Each number is 128 + 32 x the weight over its row's rms, rounded and kept within 0 to 255. Layers, rows and columns count from 0. The size above them is the row's rms in percent of the matrix's.

# layer 3 MLP up, 1792x448, rms 0.0925, rows 763-787, columns 384-447
size [ 96  86 105  98  97  98 101 102 108  99  94  93  99 103 105  94  85  96 106 106  96 102  90  85 107]
[[ 79 110 140 130 129  54 166 119 134 106 149 129 152 127 137 168 175 114 130  95  79  81  99 123 115 105 190 127 114 153 154 133 151 172 153 156 144 156 106 119 157  56 128 141  87 150  92 155 154 100  90 107 159 115  78 112 103 125 124 120 112 185 138 213]
 [105 123 127 168 172 125 126 126 143 121 152  91 148 161 114 146 119 126 130 109 153 119 139 131 214  56 125 180 186 191 118 131  86 143 160 135 150 152 106 189 128 174 126 126 135 150 112 143 143 112 114  77 147 150 121 109 162 115 149 135 167 123 121 110]
 [ 91 117 140 110 112  84  57 104 158  63 199  94  98 171  95 141 146  67 111 117 117 110 166 216 104 119 127 126 127 114 115 123 109 135 123  68 157 126  85  99  90 109 113 132  80 130 166 188 153 143 141 130  90 148 182 111  99 148 120 104 170 125 171 150]
 [143  96 150 130  84 136 124  90 121 160 130  89 129 136 141  95 172 144  55 120 121 136 118 124  76 138 162 106  85  96 115 183 133 132  94 150 141 128 133 158 115  80 122 111 157 185 144 118 174 131 124  97 151 101  99  52 150 127 216 126 113 134  84 136]
 [130 111  93  97 110 111 138 105 146 160  85 208 174 120 127 154 174 123  83 121 156 144  88 175  97 142  82  92 111 137 144 149 102 117 108 120 182 119  99  98 108 138  73 161  75 132 129 142 172 119  80 134 171 140 164  80 154 111 124  85  60  98 128 128]
 [134 103 140 142 173 144  51 205 127 152 119 177 163 137  63  89 170 109 130 142 124 140 147 132 108 147 109 168  87 130 127 141 101 132 163  82  74 171 109 146  57 103 133 132 114  96 128 130 113 116 123 140 163 108  97 219 140 128 207 127  98 110 147 139]
 [137 169  90 137 127  82 128 113 156 107 174 179 161 133 139  85 132  82 152 145 116 174  98 149 116 146 126 129 165 103 170 138  83 135 158 156  81 192  86 217 133 147  59 135 147 133 124 133  98 164 135 116 116  91 114 130 113 180  86 184 118 164 132 116]
 [141  88 175  95 131  93  92 165 133 187 122  98 188 150 172 126 108 130 141 179 127 136 134 140 119 180 125 134 131 144 168  72  67 131 107  94  95 163 159 133 129 138  88 146 166 117 141 146 134 105 142 117 120 133 124 104 186 106 128 154 101 116 128 136]
 [136 165  54 124  43 127 114 133 143  87  92 108  95 130 128 117 135  89 104 131  56 109 142 151 139 129  80 170 179 128  91 121 137 120  88 146 124 102 126  86 156 143 120 161 205 174 133  78 164 150  30 151 146  57 104 128 102 102 141  78 168 112  85 154]
 [160 133 134 139 103 102 130 108 125 103 127 130 145 205 143  69 108 149 140 156 129 112  81 126 126  67 167 103 176 171  90  82 173 101 137 158  56 141 125 105  69 160  82 136 112 126 127  89  96  57 115 118 131 148 178 173  55 130 107 150  99 128 180 135]
 [ 94  83 166 108 147 148  49 119 125 160  41 172 116 166 124  97 105 174 150 103 143 119 190 120  83 112 116 153 103 148 141 150 111 151 136 185 121 145 181 102 117 109 140 123 169  75 105  98 163 128 138 143 176 127 131 175 146 157 101 122 122 160 151  35]
 [102 124 173 179 120 109 126 107 146 160  85 180 145 154 168 173 172  51  96 161 163 114 171 146 118 169  68 154 159 122 127  74 125 146 144 134 152 150 130  89 174 140 133 147 166 107 132 130 186 120 112 146 114 103 150  99 154 169  95 118 156 132 159 141]
 [ 63  77  91 133 100 127  70 142 151 147 130 136 157 144  89 104  83 156 140 144 144 109 161  96 187 106  46 102 166 150  97  87 137 164 123 156 116 118 122 120 149  63 111 154 146  87 104 109 143  66 114 162  99 183 162 147 168 128  93  92 124 147 171 175]
 [158 132 177 100 174  99 148 127 111 116 167  71 122 152 149 128 157 128 137  97 200  76 113 177 136 143 109 100 177 151 109  66 159 112 149 125 110 122 160 124 162 135 152 146 115 128 150 173 150 103 115 133 177 141 101 145 157 140 120 154 159 119 157  93]
 [ 86 133 165 204 115 136 108 172 168 161 176 136 151 130 146 165  89 106 160 172 173 188  98  80  63  85 169 121 160 148  77 105 102 165 145 151 117 123  81 142 116 127 112 167 148 232 111 145 159  95 155 140 121 149 106 127 110 149  98 126 125  99 132 144]
 [107 100 111 152 138 146 130 137 145 137 151 141 125 125 109 121 100  96 159 140 174 108  74 157 159 113 115 108 101 112 122 147 155 132 166 157 121 139  97 159 172 129 127  82 164 163  92 136 106 116 107  97 148 144  94  92 113 161 164 133  79 146 140 118]
 [149  96 122 154 134 149 133 118 232 176 138 126 129 148 127 116 187 169 102 112 149 121 201 143 158  69 119  86 133 197 101 139 105 104 158 115 105 125 131 100 127 101  86 147 101 121 122  89 198 118  57 127 128  89 173 133 176 147 143 123 145 116 114 164]
 [106 100 142 114 107 179 116  81  79  86 117 128  88  96 106 159 153 117 153 126  76 109  65 159 156 115 120  83 156 190 122 160 166 128 161 136 119 148 148 125  99 121 147 124 166 135 143 186 130 107 121 167  64 116 154 112 133 140 157  82 115 161  97 122]
 [168 170 147 175 127 153  95 127 106 174 158 159 146  54 163 162  76 120 157 152 186 123 161  79 187  88 180 108 135 132 123 123 114  79 139  84 164 169  41 105  90  87  79 126 115 129 154 184 156  96 127 223 180 106 135 136  94 162 163 152 121  92  72 134]
 [ 87 161 121 111 113  89 170 149 166 138  86 129 177 126 131 101 176 103 129 199  85 118 140 115 114 102  91 153  87 108 120  71  79 169 145 151 116 101  79  93 147 175 177  60 159 132 135 121 150 125 128 150 153 123 165 124 121  93 118 153 111  90 120  79]
 [117 148 121 177 231 107 103 106 119 143 147 100 184 148 181 100 114  82  77  74 106  86  97  96 139 151 151 126 122 136 129 136  85  29  96 106  98  92 125 114 158 149 164 169 183 193 146 156 167 114 117 149 113 110 121 163 169 161 145 102 123 127 105 118]
 [155 161 144 184 144 180 115 157  96 136  67  90 174 175 120 111  98  83 103 154 134 161  77 114 129 208 134  96 156 141 173 106 103 192 148 126 147 143 116 116  98 154 178 120 156 125 133 147 107  94 126 109 142  73 189 106 143 109 151 158 118 160 163 108]
 [153 143 162 165  59 157  89 112 101 181 162 135 159  76 132 141  80  96 111 153 161 105 148 138  95 149 135  84 157 163 180  80 137 117 140 162 148 147  44 135 135 166 116 133 120 194 118 123 187  69 140 125  90 114  70  89  85 113  98 142 127 125  95 126]
 [194  98 169 107  91 121 109  91 121 180 114 117 174 182 127 101 140 122 169 109 102 155 205 128 101 125 150 127 151 150 219 113 134 106 103  97 107 151 103 132 111 149  92 104 143 103 124  54 111 152  91 120 162 120 103 108 151 137  87 125 154 139 104  94]
 [133 119 166  69 150 126 135  92 127 131 206  87  90 145 151 122 135  89 115 122 132 129 105 185 121 101 139 154 101 129 127 103 131 128 168 174 119 131 104 162 100  87 160 167 193  59  77 202 116 130 121  98 129  96 121 145 105 162 159  80 155 143 160 132]]
# layer 3 MLP down (transposed), 1792x448, rms 0.0923, rows 763-786, columns 384-447
size [102  89 100  96  99  93 107 102 107  98 101  97  97 111 104  94  83  97 104 100  96 113  99  94]
[[110  99 150 100 179  96 147  86 108 149  80  89  77 159 132 118  96 130 123  79  90 119 116 170  40 118 115  89  89 142  67 175 140 107 106 104 135 102 178 122  90 119 145  83 110 104 143  80  95 108 130 118 149 127 132 134 148 176 127 133 134 146 131 163]
 [ 45 182 124 152 130 128 130  95  54 124  72 121  91  97 132 118 116 134 170 107 112 142 141 122 128 133 113 118 149 148 169 127 155 176 129  80  80 110 124  58  88 101 194  84 107 189 126 133  77 144 125  98 207 146  97 196  84 125 122  30 153 184 133 160]
 [179 167 100 151 139 111 107 132 139 104 115 158 123 132 147 108  86 140  48 171 120 165 115 108 160 199 108 124 197 183  45 141 125 156 156  87 122 110  79 161 153 129 113 172 159 140 159 180 124 135 157 113 132 100 103 158  97 100 138 120  81 145 147 150]
 [115 128  92 105 128  83 120 116  65 155 140 116 124 175 101 139  97  90 163 107 105  76  99  72 106 158 152 120 119 155 132 129 147  66 157 121 101 130 105 146 112 105 155 151  85 150 127 100 141  84 105  91 171 108 121 143 152 100 114 150 128 148 106 169]
 [151 174 163 138 113 123 114  86 113  98 191 133 127  96  96 141 141  98 128  89 132 153 131 141 135 114 110  95  58 179 129 123 135 159 129 184 117 103 142 190 157 100 105 153  60 153 103 161  99 157 135  74 107 103 127  73 126 175 137  75 152 157 109 110]
 [ 99 151  92 126 111 141 162  96  86 152 150 128  65 179  79  38  58 124 162 144 139 179  79 109 146 115 111  73 156 133 157 155 126 155 133 110 164 123 127 153 147  94  84  96 150 146 127  94 161 180 124 121  67 145 162 152 105 133 189 139 145 171  88 138]
 [ 79  99  59 147 190 156 123  82 136 108 136  54 147 136  84 148 154 133 139 127 125 206  75  90 170 195 102 117 136 175 111  58 104 161 157 176 158 105 147 154 111 116  63 157  96 127 170 113 121 134  99 123 136 122  98 138 111 162  92 123 121  85 110 145]
 [121 131 104 137 155 154 121  76 143 103 116  61 201 181 111 190 110 160  88 144  65 125 108 124 154 102  97 123 132 142  83 123 198 138  66 179 110 101 192  94  72 139 121 138 101 186  77 123 106  92 107 115 126 127  53 169 176 125  51 152 123 189  84 124]
 [ 82 141  76 147 148 111 156 128  79 108 131  80 182  55  92 101 113 116 150 139 128 109 149 149 173 105 123 161 145 137  77 164 108  85 133 110  98 151 185  97 156 105 139 158 165 139 126 101 129 116 117  90 183 101 101 150 103 133 104 147  97 130  90 111]
 [124  93 127 127  90 152  73  80 166 150 151  97  87  83  92 124 148 153 127 147  61 127 138 169  77 175 139 129  72 102  99  81 114  64 175 135 132 143 124  88 120  79 100 129 150 127 105 156 165 102 168 164 145 125 146 118 154  89 168 187 139 101 142 151]
 [134 159 136 140 110 106 139  74 126 120 113 143 135  64 105 148 157  96  67 125 123 109 111 123 119 205 120 116 127 120 111 133 117 108 116 103 133 197 110 112 173 136 130 149 137 114 159 160 116 109 166 138 135  79 145 149 119 135 154 129  98 195 120 106]
 [118 113 115  94 106 143  94 151 116 104 130 156 116 146 104 159 100 172 128 106  66  97 114 127 101  92 127 139 124 125 138 178 143  97 182 153 121 132 157 119  84 116 127 149 105 165 157  90 104 195 156 122  94 125 181 151  86 129  99 112  42 100  77 106]
 [174  52 143 195  71 149 137 112  90 162  88 113 179 157 130  80 109 148  80 148  96 173  79 136  98 163 148 114 129 178 116 143  86 140 114 110 163 164 165 118 123 153 105 126 143 100 172 148 132 163 195 111 124 154  85 119 112 142 148 153  99  87  88 106]
 [152 180 170 150 139  67  88 132 156 151 139 179 129 144 130 130 114 143 140  91  70  96 132 150 121 159  78 126 135 119 140 126 158 149  60 172 153 118 123 100 107 123 100 112  60 126 146 141 113 115 129 122 170 139 176 187 159 140 101 117 138 123  70 123]
 [173  70 148 124 106 154 104 122 147  96 166  57 144  96 157  82  43 136  96 101 150 169  82 107  88  97 122 122 150 145 132 147 103 179 126 147  82 184 129  96 159 135  92 116 123 105 190 106 106 166 124 132 108 142 184 143 143 164 125 104 128  80 141 159]
 [178 151 196 152 148  71 177 117  89 151 107 107 104  88 118 135 114 198  75  99  75 145 172 147 110 140  97 156 154 144 159 114 126 152 152 129 187 128 117 138 123 100 116 189 124 143 111 150  82 129 147  96 165 121  97  83 120 159 158 124 133 180 131 173]
 [140  96 136 119 172 113 170  93  67 145  99 178  51  30 126 131 140 114 160 192 126  79  56 199 122 192  92 172 106 111 133 119 126  91 138 132 133 155 162 126 174  89 121 187 118 185 103 199 112 140 141 162 130  96 120 120 181  98 114 123 186 202 129  69]
 [ 89 174 160 126 155 159 117 158 114 169 180 102 144 119  76  79 125 202 126 175 188 189 202 151 107 156 176 167  83 119 132 171 100 141 136 128 126 142 135  91 127 122 135 138  87 103  92 144  89 134 105 183 134 117  84 184  98 146 140 131  89 121  94 144]
 [148 179  76 172 116 210 161 157 211 131  64 153 195 108 159 102 150 178 167 148 126  71 118 129 133 167 112 118 141 168 158  81 103 123 144 102 131 164 153 164 124  96 190 122 143 119 131 126 114 107 104 109 156  97 146 139 128  82 149 125 156 133 143 142]
 [148 157 113 169 120  94 117 132 116 173 141 139 133 179 124 114 183 173 127 152 172 145 122 108 157  67 115 176 121 106  73 119 156 192 135 149  90 136 111 150 162 107 120  88 109 125 114  82 131 157 113 199 117 120 107 148 147 161 184  90  57 157 144 134]
 [140 198 140 217 154  68 127 159 162  97 136  98 128 142 162  96 113 160  65  82  73 116 118 128  93 136 143 155 182 131  97  68 160  73 143 157  87 118  75 167  77 145 176 101 136 152 110  80 147  87 164  94 137 144  64 147  90  81 157  97 106 158 114 125]
 [108 104 149 150 115 100 100  98 108 140 165 124  95 186  90 154  92 101 106 200 122 135  97 134 147  77 125  92 147  97 175 154 129 105 115 156  92  80 164 142 116 145 163 112 153 214 102 150 183  86 152 130 180 173 121 146  81 137  91  73 158 100 122 192]
 [178  77 142 163 155  58 149 110 149 108 135 122 134 160 112 115 142 131  85  37  77 122 134 119 170  93 108 138 106 141  94 132 213 147 108 113 117  84  77 128 140 147 122 111 198  52 135 165 127  95 117 147 174 145 144 192 122  37 152 156 114 182 151 153]
 [ 52 136 137 145 135  61 189 140 120 139 173  81 125 132 134 121 113 140  95 177 139 120 154  80 163 130 133 149 126 107  95 156 126 109  86 112 110  82 135 138 187 108 221 127 150  99  57 167 118 129  90  55  96 104 114 156 101 124 148 143 117 119 128 180]]